Each number is 128 + 24 x the weight over its row's rms, rounded and kept within 0 to 255. Layers, rows and columns count from 0. Numbers have three digits each. The size before them is the row's rms in percent of the matrix's.

# down: layer 2 MLP down (transposed), 896x224, rms 0.0581, rows 384-404, columns 0-223
# gate: layer 2 MLP gate, 896x224, rms 0.117, rows 385-405, columns 0-223
# up: layer 2 MLP up, 896x224, rms 0.119, rows 385-404, columns 0-223
down384 096:132140084157139135132121127119120111145126129149137122140131181134118138143140077158134149123138136123104115126118109154112105160121107129105144124133139060094144123179161164152123160117104140070124123152124115159150160174102131109149148129114152115141140110170129166145084147130193204055149102163108099128151147111105068132147138139127153136118170140125135165132107141096122167146086154135106149114138132138123131116164132093087142153153115143122173138128113125122105105166124127112117159133130132135138145087136109146156145128132143139101127120127104114105150179140074111149178120102121137137182119133113117109124127112147151119094115093088133128141108133108161119091174
gate385 099:154062166138136124120114143142106097130104113132124132119127137134178128107128145139180144128169140130147127099160134115159135150157130118171125130089073157114145163132149148136131151094118138117140150109121118124147158152174074108142131111122184134143116159152138125096168122144071123139149141156107131111089124143102123132106111144155127102118144107142161104146138088133151146121104153135139086111182141124138140142150141108143091126118095109156198103087097065133179118167138133082143159126141134135163136138110111125104157109119147200095109114145118164155139115112123117141110106137134107136118133130150125167137128148113142108166105108085126118171128117119171144115168
up385 096:148134098124148107187118193122146115075135124124178077169145142108110103130130124122133133133117092156094132131130125118103131102113104128138144131121106115175163161116144110112150108162135116162122161136130136097138173167103131120138131107067082134117142150108153104131094141128152148094138120095115105137116120102113133102081113094161127165107097098109147137177102199126144128154128097112120146083165140129093179144134131142092117113094150122125079146126140133137093053120114165142131143126163127168123106135100080151127132144128147107122095135142097102127124126126131170144138110119157109114166120121155099100136120111134108127131141142113107138106169133108142144091152
down385 101:160142109078106124122132108083141168079124159122113119123148111158130115127125093171129100127145165087115115145104126105067155100080123162135157129119156105111121110090094079103105135139082124133103109118129133122107146128135157125142125118148142125095117123124164118153138072119104149123113154086124142112123140131108078104095106134119122169132105152154138124113106150189106111123113130168130159171084161174114158130146115169123130135134145146121124150130134105085074157095166111155081114127111154151110118118106152139100165095114096122121121098137135152144122130149157130152063094151106130119118122144094097111100152133131134100119090143073110136128098126140128106110139
gate386 083:114133137099105149129085132103137118104118165122121122138121127113156079110126151146117165152125109130166126157075114116122150124110143109199150115111147140122119160148143140125162109155148152131117111099122158115131085111161143101106156131077126147142098134120139144155133121166120128121109160153154110107120148126128095117110164091115129151057088070162100124129110146128160106140170163094092110123138137170133138109089140114109110123110135135136145140167129125130158157116152137117131151172106120166188088089119109129083099154137138149120126194129131117122130155143113137097134165145160134135088130121116068168120136172118111132169150092119169109106149138155145148131137
up386 087:151126120159104129166087103157091117110093127142108131086145140087089104110105117127162118102127145146134114130145112127119171119114109105117142132101149143099136141122072123167181105105121129136136118148123129116138079124144145155167100125106057095097148150119159141145113103156122137137113134125108119110058135111167150164141149122094129121079127129103154116173110115148113107110158144126112134127097149109118129115136147152115104111102150116117140119107145105150123116117131096141122132126160116105161120137121139119126088132094155174119165091103121073103107129089130093132112134191118119116124163088117160119166147102122108097165118105171176187105144090126108158107141
down386 086:152150097161158124072153116083125118129160099129143147126096147129130146103105101123151122094168076149127131101141119127114106111145150136130117107138136115077127112130138088149116129149120087105136106170186092121113139117126160087142134153136123110080102179132129130170165160113167169130100112185129153154155122110121140176154149136128131101114162156128103132099132123151160155144104114101123169109124085152141103114120176090134133155127154131123123149160091139126140078107155167140167111114130163157105112131142135119160136131121117113133156121162151142091144117131120141136139089156146144130122171118115181101126091156150112152140127095130125130171127116095070135112107
gate387 116:098151108116117155092134121111138088142134121123156136114128137082129128122123085113139118147143085137176108139102116091156141142079154148134128166099128153115178119118134138133112127156142146109132176191125104114100135141148119121105134103147174119136071142144137121139126100153147134131140116119066115111098140097166141145135081188128091093140172136174167130149125112133104145130115145102115121174115141104067083112134148155134181160125120134143119079148152091158110168176094119140112101127094135143146121144134155119111109138131146123122114140132152092108106129138098117109179140100146137104085123149168087087110121128148123131146150122116158116130152151106092140137131
up387 114:100111171127179109152135106090100104062123143142097109126147127115130132096139147126152112152078108160114117147126138102119149105172152134187141128135142089119132121181134151164151133134107164143151106145131129123138214154137155124123169109114122148140122151152120121124141125134120138124116104120162138155155132125119128117121144135131182162099106089138102196190138148095149106134098131129116111139136132076149136110118126160179122095137142106135147142126127170132108146122135122121120107082157141101148133124096159165154114108121145151094081111085122130155118145112071130166114132123106079169124115143107122117123127139117119170156100134131151152137155119121136174119150
down387 119:148107104132153102080062127121104176171127088153129141112127091131136090141163107134119096149118164118111157133119109135155155110114126140107113107142101133116096138150115119118110105141144120118136077150141148123123162113132105142168109225132140140106153137108121122126118060089094147106138142119099152126102171129114141126147121166160103167129117143147128099151128146118123165139156094110118133143148118102146132118123062136161125124121123173144135120130120102146160130145126157153119095136139099123152084075117149147101114128137106130102107137142152117132163156130084123114157172168136151139124119128068117142122133170143145095171119131090103169142112100117159154123111
gate388 104:148120150100129111105120133127136103108110120163169201143160107141135131131124118115150147171129097119162096143120128140128121153090137181140134129084149093147130144126114114140169151134153094100122146135105103131131122114109094137120118129187110141119143138141137115148132146156097138125119161122070112086126213157115137167108132129138116162100141110149153111131105137160118122105129102138151175132151172140136138105139117124145125142130127134104117145083128151138154120119166103105189170127121154146105132117128101152157138101116159128117117083158141104072142139145105174045141150148138119088116148170110090125165117096107114144138136171120146132105111145139109096147102
up388 106:144156161142106101129112149119127138129139140128175095122125151089128177128114085113124154146102104115135151143122147149135121173139100112103148109161122144138173100148157109156139140090131102118136147151166150122154116092126105107112112132124178126119133118121128125135162157094181129161145127146182116095118100111132153141163116089133153067131144131120126106137146143121146122120169119131118106143171128096104094121130126126118178145139125073131141141164156149092085135143094128162115145089066129122110122101108120100144099146134126141115104109147113104111088108169125080149141135152114099164097141118142158112102146065147159139111180108109145095149102150120177138159099
down388 105:131110138129115133112107156123128128096176114112129137158111068128178144160126131101115074137135108128110153103148124086116096145124115127069119153115139121136129113104150125104137146115162124161131122116163104128138140130129148131125169143133153078142158124169126151127125123107124123157147115133134141132170125105154114110140135117073128158158144155116133160109146099100165142065160162115190116102113127132180103120185149142155113109139087077129103121143138133124153166110127127132117106129158127106156160153158164146086067132129135115148148122117138147126175122115099153130171161135144098126133137123125168111193085164109133132137111189136170134135151130116160139138134
gate389 124:117109124094077147140073134119108143144084125139130129158094132136071158058164107114104172134138094093114132105132138127113119092140123112083098102114136117100113110113132158129134136157104161156122092135107122153088109146121120140115130134112045125140111137144157134139097162096132105172125128107115115126117103097138142140130128104148102145134119092123143127101089148147134139190128164138158128122114128099131115127141138111165144123141127135141121121177138124121127114087129127132096166104082118102077117195105089124120135109138152120186106123156079160128076120140117093130143100122117090103132130138144136155136101148127086158152127136140147102140107150138094096126162
up389 100:145122147180123101114156100132121147135156128117123092138136145139159135142129130159131071119096132134136126123080144142144135136118184130127159154105122152184160151126127130134130108103131163107142130134128113125177111126136118113174128175119145156092114144119090117153140112117145135153128136144127142101145126137145085129127174159122122135117165138140143112143132102152095133065118093126112118118202143188101127108126117140133092146119171125111140170108101143165135129139129124107150098156165133122169123116117192140143139161130089138060153099101178142082181140140140127147144152135117133140113153130121153142110121073108121062079109108096113133135158122120135140124121
down389 112:126096117097087134112105167145116126119115133139125130157088121116063176090130089079106160156132142111133100094143108129128137111128100141102120133122132114123113126121141137121157129154082090125109085128131176156091145132111115134108139127127100108143115108131127128158110125117136107147126141106146115150139101097154151153107134122140076125160092092112139128128104147122148131217141159117156108141115131095133135140162113119140130147116166153119115101177128100116131149102100133126121124113082138096083157150137100132122133118130193133181095174153095132132078119109122084164131102141169113108151132128121103129125092127145089172171104139116130069130093138158150112129158
gate390 101:065124128171147163082116083104041139122144115151158128147146152178096129114108097146120170100146154152099096107098138155138128112145117101138123188129139118090139128141127148148136149094138114083086120119125142115123109109122134160103155121124096108124128142165074144140086139150087105135111126094132136139106099119081142100141134086134129140103110118150151148135121131185123135118093152114128115145144092156120089117153142087143133146149135119137137105122125116104142102121127121150132088136127106135114155106122075116132092135156115107161139140133117129114117133151124147151147122108127103125096129135113091096127075135113159121165148162087161140112107078130078144135078
up390 102:174151136162143118149120115090135113159158116151105171123123120113128126127098107125146138143133115156120131113135120113148136158118116135123127145150140109160141112157091138160105119111149151081123092090093156182137070156117125133134100152186136117142098153171151139122125109141099181102146111136137159147123117155155159131125140111111114148116135093146113148097136111133117155130110118147183088139162144143120139112086125136105106142123099104113158114106110141093152102127142094127175098155121106106101129164122163155094112127119126104069146106082144109126133129110111152094127139107149150109106142133124142109138160124132131099128183073094108117091116064098202092130144
down390 105:124150108130151114154172128120074123145137112141150181110138106153108141127135132104147152108098125122144130145117144170100104109128153137160099137120122123125120113150101160126121070115112118121201151163144140127137158138114060141116131155108126116130137144119116149084104088135137137151151070145143150154127129116090159132112143097121139115127117131100142158132138111142149119175123151173138171149161081093103096146130215139133111153162162101139136114133110131124135160133095129115137096135138134117097155096153114146120152116168122137154123133133108160146133117118140134107195175108117144100138138127110142115104144115111097118103143097085183143083091116119186139121122
gate391 087:109136159154092133130125139107110127111123176134160149136164167124130142130118155129111086148150136113130134139121136133140149142123120155123175160200135150167102148141147061133144125192167117138091135103173114153125114121116118182166113109113110116124094136164129092104115112144125133120088111151101099137134120126091126155119158110150145124101091134134142136137111136146135184114107136109112115119143134110198144119102133086110135173150136112118106151144131112100138158136137144102142143136149142167168104130132172169119145131129163099146124154151150088114139067139115133106146135170165179108126080164159127113116137079137116139142130114105092146133086125095136120155153
up391 090:146184114127119126129164160115120128143153127117144143169146112164138115146138186145065143116150182076133128162148105111162113090109171099133122152148135092125115122162075143116151130141115122154137168130119138172113136130138113125149115121174160156161109137135148126131140115139086130141118152145147147121131126135123156109170129152106103142123101159138108136149149113128155141150161141136198101149157126101138109141150138120116127146133075117121162112126121060159116115162150126145114122127145136137151142120166159172100169139139140153151155143156159157164114116095145071172156125116142117116145107145138078151122161108094127110157149130134076171100129134129104103116142
down391 095:133120093164165136087159130119133122165141089140092126146137129142149134130135110203123126157120140104117114147112093136086109115072127149139099101182120121136136149111153166132121129167098118115146149142136114120129124128112097146096122157138179149153116181176099083127112171186134145108118142160130149109071117096131091124113145175140177163126091137132115111156114158140097147112135115112111137140110104181124131160135155108101101135102159151142113121126113103154120117158139134139130119142118171131133156133103134117149104134158125129146093110152122105107141109112143103098153136145111136156118171187146075146142150084122123097155126124144145149136108112173103101157100
gate392 098:158094145064117138116106135164188162117088128105091132130076125138119127108182144127111159101094108129101140097125116121160153113111169123114111120150122140136087138095132146157070141076145130131094096140128127084129107115124086093138135146125175123116078110108124115148080129136165102142136164118110124114126104129104085135114083127129116087132166136106091128107131135177125118097095081101133113153167094139155163184129121145132121143141122127133151129110163143139109092107132136129130159085096125128117133088121148125116179117119131098123151127164122059181142146138132144108113128142137127149137127127139140137102112112135103140151113126125067138125134143113124120101148
up392 097:103132093145116144117144108134134129124116135174135132112150156084118143132112070124137081108129106139095149161083105044143161133119110109135156180076165145117143125123162134094136136121130132119108130165161128173092136098139144125113096113135080119098141120147139114110109125138109136184154113107127142135088137157097109103130145153132113144116132107158122137096135134131116131136135137145126161129112107153111135133096131134142088148102097105111159156154095155127123139101104151118125093159129135120114146098151123094140084140124127165110138144126139119120171132111100175156157111170107118089063142101122102124086203142147138129107125094145146169175091146110126128146106
down392 104:098114137122146125140134125149123100115121179132146142155145151133128125099102145116110155122100180125140127159098112156117144122133120139103172087151084113114121130122144124137171122121129147126138100143126141098140103204101151133048143129126174179123147114144083092135167173127117151108118159123120101114126118102128120155136158140161152138095104145080117089153107172150149120152138150133109080127099136109123127091124112129098196131113155155147108096104133152113095111128133130152130084105128148146151143165138082123125132144127123130096120110142109133130105118141118122112052126112144141125089116199113152114122117162084124135138159110141130140089161142132106105095147
gate393 104:169104151101132131113139109131149095109137160114098104214141118152114114172143110139140134138149189158142148125098127110118163106115140124146151124156124156144126151153126134151143131131147110111132152159124118145137114127121106134101059134112100150146112138096098096092102139122122128133127131126110145156151136193134189163168098141123130149118126149135139124163091172167099147137129121157160107118126150158119107138123121142113171176131119117110125137106129195163124129093163147115133107099112122112156135152153156159104094141096117089125160144136136084131103161106094117113158123105112151147092121137101142109121135083150139134128111140155093102100092103068116122167100
up393 106:188107130148127139141149084141152109144152134161161115162094144137119100141098095140103133115119149137125109118154157094164117128143126144113120117130125144096111163156119114132139123097108167108120165150121136179129121132105114178108126142161097125120085077100091085122136122156110084134154168170174137169155071119160119157124121135157129151145141084150166111139135157138128133126143113126106098160097161114168171157103166117103120169152132111152156126144170124158151134157127112150122106135160106085173117141130159104159098136145153137126147154137100137102143094130120133133097151107156126139105125115099084109130122105102130125112171167153102116120089107089143112136104
down393 102:142108133096123130088133167156162120147097112139095118136117117133107118160108109106098138102141131155158114172131136149149120148170144143155136103120121123105144144131124155140127092106161130133128114152160123132131134106137112120136129117146061113122112106166113124179118123140128135102104108119094139142113140165161145081127127141132134121109125141117185116129114174159137093109136143124131125084122126191160168122079116137163116150131120115130107148110121193122122156129097087107179147145123122104131177139149168077133136109147083078138117130107105137106102146153102089111154120125174164163114175139150071090077124071118123124135138112155095119157123128145100153131132
gate394 106:152150162093105139125135104109168141192101132127139167096089114130167125107146129173181154140130116115126112175101143103125146132091134133104125079126153153127110151150113113092131128129106143157185144121102151149114116114145105156144122155182120146134128154169118133104105134109134125145132129107132144172161113164198128099111091126158128141129115118158117123134138124131155167144140142154127172158126098112083141111161028146125123110174140148149128138123125134156143118149173158154115149097122131135117124125081143106138115130127152087101143118120120127135138119157143116072125095134132156158145103100098112138134136165096107164158141125123109174108106123126129107133105
up394 094:147135139115136111105123142095153131137160133108125125124145078175105135104159090174146122153127127116146114111142106138134116140133146135088081098127141135127163134087124076149147078169124116149133130124089127104148105132121112156130138163129099085130170209103113151124114135105146129135119176086083125152135133136147130093110108126129203092150122142140123172136116138120111136148157130147099137132171157156110122115146093101110110120148122172115124149139104113140149118141176161131125123101132126138105077100076147151151126111098142172144129134090151081126092099158159127115120140125143157137160106140096157143121147117104154124117115129085159168094137169094110139126139
down394 102:121095161125118120135146124153160111119158099067125103145166159159085144147137103142116106171118100128157152114161178139169081118149116140096108140159117106088136122101144147138087108179163074129134119130150142090095120128128132084095128125114135130106111132102098090116161151108097143108146121106126089099152129130119076152109146161078147095137143121102137159133102154157133112151128118093093125101120180125117139166099190129113092154102144118127146155051118138133121122127131157130156123131119149136119125156124168143145128139139153130145122115143121105123134113096127149147133135107135104091105056122137134095117149117132141136134124089142143150153155132162157143096125
gate395 107:153115167133118170086165118125108160147161179118119126192095140122084130149079112137169119118117115161150125129148153116111104126109129115170080138099136169151140115129142097169108163148133147139127128145093156163104135183149147139144151122094125144104191115113101126111132076140091097135113137116121128108105102120134146089090082091099096130109127120144099134112140137110094134159149115185116135159085162133108139139121148106147110138124124106137113131125147157137113101086110111119141138115126111099119133123141092174131115169134113177140100101137140137130114097097175122127126134140129135159131134123094112140143115116150082147158144123107131113134084176061121141119118
up395 094:127143115124115077143111158147134115114149104098142147125155108126107147144123103119116157093138140112105140170135102121099160131120127112088148117112156123127136144165137125140119117154155129127150145169122113095152144087133128097142152163157130095170080102142142147154147142120148146124153159171086169127097120144111099170181130108120070099152169177101130085128147088043116089097127119074149155101148120087100145120140106160099140119139135148124109086172152091128136158139116096104141141132131113144156134159110109116137120096145136107126120113116122102125128120131173145119167130161100127111147097129089164105099089123136133103137100119160113102121125091160145143110119
down395 099:080185109184155140126148140146107136161077138129137134127121173085110134130134135149140108107133158114082167098138159116176105145133141126106163125150083146169128121135120112170110116113090115159096119129105127133155138111144093113114137118124113108111113128142137178154111115137136118141127125133148113125140121142108124104122127178149153141128164150121122139117101090127132136163146125107129144119131099132144125149122149090196122118086120129129100094159106176125106132124132106141119160156108082149150121126138141150120163129121185156162120155105096147135159095181126158171111158156129171144094130122124139149107130129121219185126128119120136157143122106116155090094122
gate396 106:146168159163131115107146150108130150110139141122149182133121151148154107153125142141137140129130129096139113094084118145106137149124175106101129160137117123131110124127117095134116133147095127121142147161128163146158145118100105117116103192142120069084141144125128124125132124170121123137122133119143148130102130131179147136125132169116140077132157174133168178177171130159160139126129167129128129122148174155145152178119104102132166147118088153152120130126141109135102143145118100142090179142159112099115144164174130160134118151133143146101124146154154126143160111099164154154090108134124149155123117109074137128195151113127122091112138098103119124132088131130129117189175
up396 102:203188135114134144088138133152168077087113157155171162127159134131155112129139109107142111125089159142114141097076129109104127110113176164118128152102131124136109143117142140140160142126117108126120148169166117125149124115085136148157134163130111123122128141158166160162174152119119105156177116135132130180152168142159098123149126132145090110140142153115178152139130145130111117132112130131131100136168123136088149158102142115143137152161112157126134123149148099122105140107093137127140164189125121123133137125143116108102088094135113133103142143131101130152109115130145105139107176107169163154101134090112117151133129090081090119099121116148139154111075111141144097093138
down396 096:117139127131115134140143141155136138143155103106190100158141159090127133115144140100101094128115094141111108086127095129122128134107118145097176096149148092113104073083125130134124123133129135191109170099110122103155150132148113078189136163119147124094120133124139164112124100125072166134111105122131155142154129112154133102131129148084157116111163125161078122144127167159111112129043139104172109100152142146151142107157108091116147126114145085173122115151134128117150124132125118109126140079114160155134159161119159139130138145130122178128114125067143110143104155151110109148113142131119154089115110122111163139129137133108173135130142162149134125108168147124131111115111
gate397 106:152125149103085161132139152149142170115146222157139115148146102137086119126126100105155097140132082133120127150099144139144127128134087097126135122118132111113109153203148142136134170132145124091169133140142160107178144156126121129139141112134138129162114130138156114112136128150191149121154115058107114170154153132126136149110132100140120126119126083103161167136118177119155123165129143129130126122091128124088135129125151098152148114135099107121125120159160158097132156092092106091122121134132100130106091157140143127143106126123133131188123140133167123128088120112147189122075110120136159153106084109122136154121128138146119129112155128166134086135139117153119164103155
up397 106:111178101136111093120141133157113119082132095154122105117109117125083127110128130118129151148091125110135107115095128176145095118117185143081132122115129096164155103172144119111088145137176117113153124181124141157152123089134126069123124129122120092122152138099117129127134112095112120137150090145113099099113150118164132173111131139147114141135132094092160126128093174108085133150127150127103140104139133152132157110079096093114076119148128142133122155101134142112117104149108120103129036116130144128142146131143126141120146054123139146123106072139120160157126152120143113142109144137139143123151120113115091139109117108163153160114179113126083123150102107166127096142117
down397 105:132099099133144129131118141122138111069073116188186135117130114154162091117113142144123153109150094104136163099143118115128136115135134135152158101125097105095168137140104190113176102156123136150127106080128108122153122164090134182140094135128158144115144116139138156116113113107147126091128156151141136099141157088103156121142112110145134115115116148124101115110122112080107132101090127103173124166127100155154105179093094102117189093102132118113141119121125144113117103100087111099099161128113172115120143135102143133120120148101123113172168169133097133118124077121119197125109120160118143159099144131140147127088120114132132131139156118141118153113120160119139107140111
gate398 105:127160114114160113130181143092098119124131163131083138112105142104122156154171127108160142138108130127150139138139135107166129096160119111101146087141100143125128126180145146152117140142152143090094154160152100085161108094109112157159128136165119122126126126123158120113098134181143119117112111082128113173134151128102135107145106154145119122145131165103118200137159113160120119129180151100098160092177134141175119083136099143079134134117103123116129172108111112118144167152135152106132128106144135077146153158127110101082128153091158162105119113122156145155180128139134110102143103119181113143123083109155126099125119135117112125159132115108122124146128148096096105124150
up398 100:158110137125141116117098122146126107145105162133123134121119126117135103098100131141120187093107147129124094073147071110098155135143122137130141106154154100129140096113163144120115119096164105139147088173122145091157128092133156095116184098123121121128108148056083135072123142096173102137124135127150154144133134127097127126108143113124141128127126132142115116185148121134128081111133103178116113146123149140107139137161121136130112082096120174135112110145146155119143070204138132112126107134134113132115189159127134131095126101128079141108084144096130134136177164156145136166154117116102114140127137137123137109107126120109141107157117109082144140152124168141141123167094
down398 098:166142147108086127104094102089139132131137129134138128153094128138086135187134094159132116175159094101092182119114126116126100119155143129145104142152135167102135129198121128155160148168125139104111115126153129136141133092120146091170152163135139192090138129127166154106139150139066146119125140105136135116144123140138152135162098133123147131164119143130085155094161090142150149140129146157129147110149159120160116132121112161107154123156103118099103102131136132146161149080113095116114142102134155093158143130129124113100174122099166150163110123176098154145153144119114125097144137114146129099110105139178162166134103169156156122148161149104131129147110154126137152116134
gate399 087:157107167131128170147123130118098081107115166107096151135124113116121148110154127119173087157142121135107141127130125107140117130124128136168120120157116153128121155151088166123129082086133099135117114139094164120164138144109131195106140144116101101134181114128113115117134190153115126126123141122172123130163105140121152122086083128159123149084143109135085099143127153133153137148106138093106141103140138100116127123135112084125114122126108152111154139099092138128137095112138135179136129153125166141124167088070120161133149157159128131113127116105142138121140128138111067147125103082107103098110160156108113093121100137139154123098108057082140120090146067119120109132116
up399 094:116133110137190106116141084136105118150129151138094130146109138140127109150121113112072146119099142108158116148079169116146142096115132136131146142150125117129112120149156146129137182131146142123127105131136109139137147124148097130133069127166138135108114160165206140147166172124086137142117076092119108118122130110112156143169116156101109146124122119148156182150128156160120186145132177148134139115129144110116104088128138094112166139144124105159163119121148145148148110164156196109155113120096128101116120139174114136109146097126123104135123134115153139140097129124111144113119118127148135167100148076122182124165140144165119128159149137133130121085151140172076157134145
down399 095:094146152150122150159094091135149099158126109129143118134093122106128128133116125097148093095112142108128137123110138120098132161113135129092120164104170146142174108124148132106089112140125137097116083143130158142117115144143099128123161102125084136110166076111108125148092144144129145097148113105131082122126151121123122119089126109141142129143079159108112120162129103108184164094129174084108122165080134149136112103117127123103083138138015110127172087090144123163105178140127117169125136096132129137173140130157147094109122089115143133160151108122144143146157123132101109115152155100151112122160126152124106136122151118118158105132139149144142146111111094136127134112169
gate400 096:104119108131124110155131123123125128132085139107125136110104138100125103114153140139141117166129139118109135165142101102158083154121157116121105159092155115145160116159113132115126122076170098123152179099138155168104086111120135098129128086137148136093163111138126148124148146133154109127153130122149145092125124154166143095090168129158136132156087156144118112131111167108140133149100123126149152207135119155150142145129066119086157157149125120132131091132108117121158111181100189119125147120106126136111128149179156129171112137156097138124115112116123166144065125151142145145119170124162080156149119129055119111152126090142140134142128117136104154147131101152093121116136
up400 094:180155151130114124143095137142131086096116148163128092124150096116108132104120109101143160129138107100138140102149127148109161145112089138124108159156128108132166159111076135133154092160161143116117110139085110120116136142099126138131098111125116136126098114085111201147136157127157152123138196159125141156143149124141117172127140063151143124120125093113175168130142129116089138107162126113105098115116145125067169105099129140174071129117108113117119122125122149133127113153081132125163111142132146144147140138136130128079154130141058125110143115123083130132123119105145117116122116142150173178136153128157144180137121152110106112129129169164140121180124149131142112141129
down400 092:135131142095139135160124148121143130089166126125186155114069068164169170101112120164113099124121161149084134147135139114131108134181146192144108124126127174133119107110144145127116156105154137118170121083141133101150162101090131112085144113108154119141091123130104142172108136138147098131132094130160092127125168133147146188141147089108109140127144121121109138083120111154150116086129140130132115194143136111158130112179161142122137134113107137140125104101151151116110106108176129127060114144124113149083137136148130146137130113158120127154128168101100084131122141125126116155083150106133115129140120149086136142097101112120113122128114123100136083122150130156118136159143
gate401 081:171127151136153102132122123102107133082105153133147135101148135149118119132102082138174125130183126137128158153164147192189090120119126153119122084128138167105138115174133155097115119111157097120140149134120164161138128159141137062101115144151114108123156134148144132149125147180138146172086120175120111132127099133130091153123146129124130124141142178161117127137098118133137129171125081165126128085120120139163157149140155133112146152134129127115122136159126134111160131149170127121108116133142103137093152133160095141167169114125129125144119077115186099164142082134147098134079128163142111128096117125123118096125085122112156133142085105114126122103169146126098140130100
up401 088:119092185147165140135117128138127112131102098125153091114134100121102157122130150115090153124138141119122117131117111145103142142114133132152110110157093147093133131131107079129138120122125128147108133103143110138144142168112124131093123149115144069066093134129103096100141140103085140136088143109129133153094102112173134166122155160135135103132117140103124098145126077130089106116146140131125139134124155110142106100100142126082159094167135143127119133144151140158128158146109150128167115128134119104149079107128183115139076140114167139154136136127084108074142153107122148117112148121092113128168110094142176157169065115153123133130136188107066117180132096128128104099138
down401 095:101129112125113123125149108119156118160150137118114094121139132089126117119125111108148149122123165117102122153139127064089123155116133088104127108107162161136142148132149092156128118170079135130135093142097133091109149087149146152134116149132099139126149128175157165117165108132122115109155125088112153119059135096129179126147098098120151144117155081124134147127111168083105108153148082160094146130150132138115110111098049145149099108142102100148178130122128127127143144135137096109134090141128101098138138125130134142127128121177133126149131129120092142117145148116121158145160088126114151136060073134108135133119132115140098136138122103120140113139067108059115145106140
gate402 098:106152126121119100117164140140090121181108129146149121122121132109140115137170125140140119099130134132159137137150088112157131093139077137121131141121113088170122161137118197143097139141137200135128143185136181097129098098120091130116132124143149113110153106130133102119090129154116109147168081145135152136138133134138126170103142145109073152100092108082129127152128161163152144109111150145170155135106154125138119194133109140133109125108103134141129142098134123111117120112152137136143089148103119138084112124124151129091155105084151130136152105142129145126113154101089168108156105106105102128106127135132128131063094150084096137106122128165068106152112121120157126115087
up402 104:152105138174123106115108141107132111125200095142129159145115139127125126106140092137121135092108131136114130122072112171145103114121101101168159172115135145131132111139142146088147110117142107125097124143126154129135125147133140132127115144128149155130097086107112119127122106133117136125101145135144128152123145117096136101116096141129119137148181120107098134078150100152128127121126060114127096178132071154077089112183123160089127155145111084147149175108121154133159132126115130138158123139072098087123166131144143107140139106143098107111145146065077154109107114142108123173115123093160207111117142166133148124143133130093123114124102137146130121100134111108131171143139
down402 107:124142187089136117128124127143163075099105122142131147118148171124122124161104148086148158070119178112129091123126110158123169138125129146126128167127121130120131128132163103170114157100141110106133103113138096137142130100160101106128087144136118156139068156137139126146117077133123157104086153122128132146130118151137143087152116083131133144135110126149145189105096102138120101131156137112117099130134111137136089146142131129122159127124116152129113131158131092119119175136138147190130129190171121176144143112114113099117122119109094164156089125116109117120124144145109147174107098083100118173136096123102083119125123121083151147112118147114162076104167154117137149131150
gate403 074:141114160130165125107083130121128172155117137085168120084166106100116129107152148129100095114141122148128123116184112131159111098126136112131111134150116127143126093110121117060166125071085158138147110136134142112128098129152147122154175089132076116106117118129154122088112148150152152103113132136167167136108123130155177150144128176102139155113139117118166122139116138154105111121086159130130133105135128110151092116175114115124135117139133103138089114166144130138163150132129093165150105104179106036114108093166130148142173137126138124106138148130122118145121139163146169121143125125131126095160124140098172164126109122083132124152109129109116146093116148124146097118147
up403 076:079130140124082133122124187122163125150143128114123147150152108086151105138136187129088112107082152124110121129106107153106142156097153116140116128118150148140156115148120085155128151110123136139119124059100100098130132124141155098087147167087136168159147108142152103095142112084105144129151078136149139159153095132115148135146114139112125133118095128121154108127118150117162133145113113130155104141144134132075078124108117175154153126109089108112130158168135146125126117118128142105119133081125114124118140099106099175093172164138122132099118180150138135116161155113114144111155148141107144119130095112188099087157149173114093092139120114157138123145131114156177117147133
down403 075:146153078116130135123127120119105175097078149116124168135126145143119142122115107102132150167175119136113100106177132100170138121113112181157117107147094108098097127132126152066076117148105115152096175196122146128129126184143133128159106146167142112115131182135134166136117157178124113130062124138121143110119153129128129113084146101126141118122145153149124143132117129121114124145119140106143122106136082139101184110139173142089084123112135151139143121118064100152163145122111142125133156141135113140111125136132137091135116107140128141120134094138125114149112107163148128113142123091119105110119154126143117125092095094163151109142098112056130134116150094137098117143105
gate404 111:107102124174121135136138102123133156132183131150174128115100148110178136132172134083123165172144115150147118114097102102139115157124099112142095088175130094143126118164155103158149104166145092089119149163107113183147090138130099114087122116108114116095118120098133107137098160154146122139096113119124153160146104129179120142081167126170097132106159135146106109092129119111129109100098109150135129109122139127126154135123124129205122166132112123121128154105145117111129084125135130142128128121097128152153124186086105142099113168097148144173103122133155142112149106111122098120169160157121145120153107147088152135121147093145127115107151081098107111132136126108129142139097
up404 118:169116142104125113093093128164107144130103146112088110108152113113092131135120125165148086100138147118098113144151152127121138156123159168116172164114140174148125155141116157128149139129115143149138110098124154083101135107115168097159122073121128126154185139154093126115131128102118194124122139139095073111087165164077109130134100128092141145084114129095112124150122102156114144159156107102097168137125076120119110101149151139084123087109120141142155127153146146112119136111141168158116112141125131120127152085169166096125113108139137114116143167160139151080130126161117137120120109137122109152085140155136108117078077127165140125106133125137130118080136136096113126136131
down404 080:132132120139101135129139144148129109125098163132131150138145128147124126145100122135143094096138140076064124164129100172096124157126115133126149145140166213118135107130102106148103138132130144127124096094101138132108138117116135107117138122130119156165117140119129084115135131108079128137157114146105131123139167124106093143147138095101158137104128127096174141141093115162154175150139108115128119132095149147145100118116000126136115142129132105105148119190125123138109123117133120156142085126115121091116129125125127127140142119119129140137134147099142125118102136157127162122092093117109100129109135142117102121161105148135121119138136128138127107142080141121094102126168
gate405 103:165103122140063114123103134107142115118133102128102159116103082138145133164122084139111124113124167138155128115145115121136131113165093116153159138116109137098116097118145163183118101099110130121095106157120138109112124118118105154145096093131177105103111117099104099111128159104092115167089100118121151121119135124094125155151091130146119102133141115119163100141137117123152087153126148148160121107165141160102131148155174115147186147115154152133176155121166154165125138104165195129128131164157151120142111139122115101122109115143105113155110115129085123113088107191152158131127120141158130136135103089141100111118121126138098109160097116134140148106137127187076090109112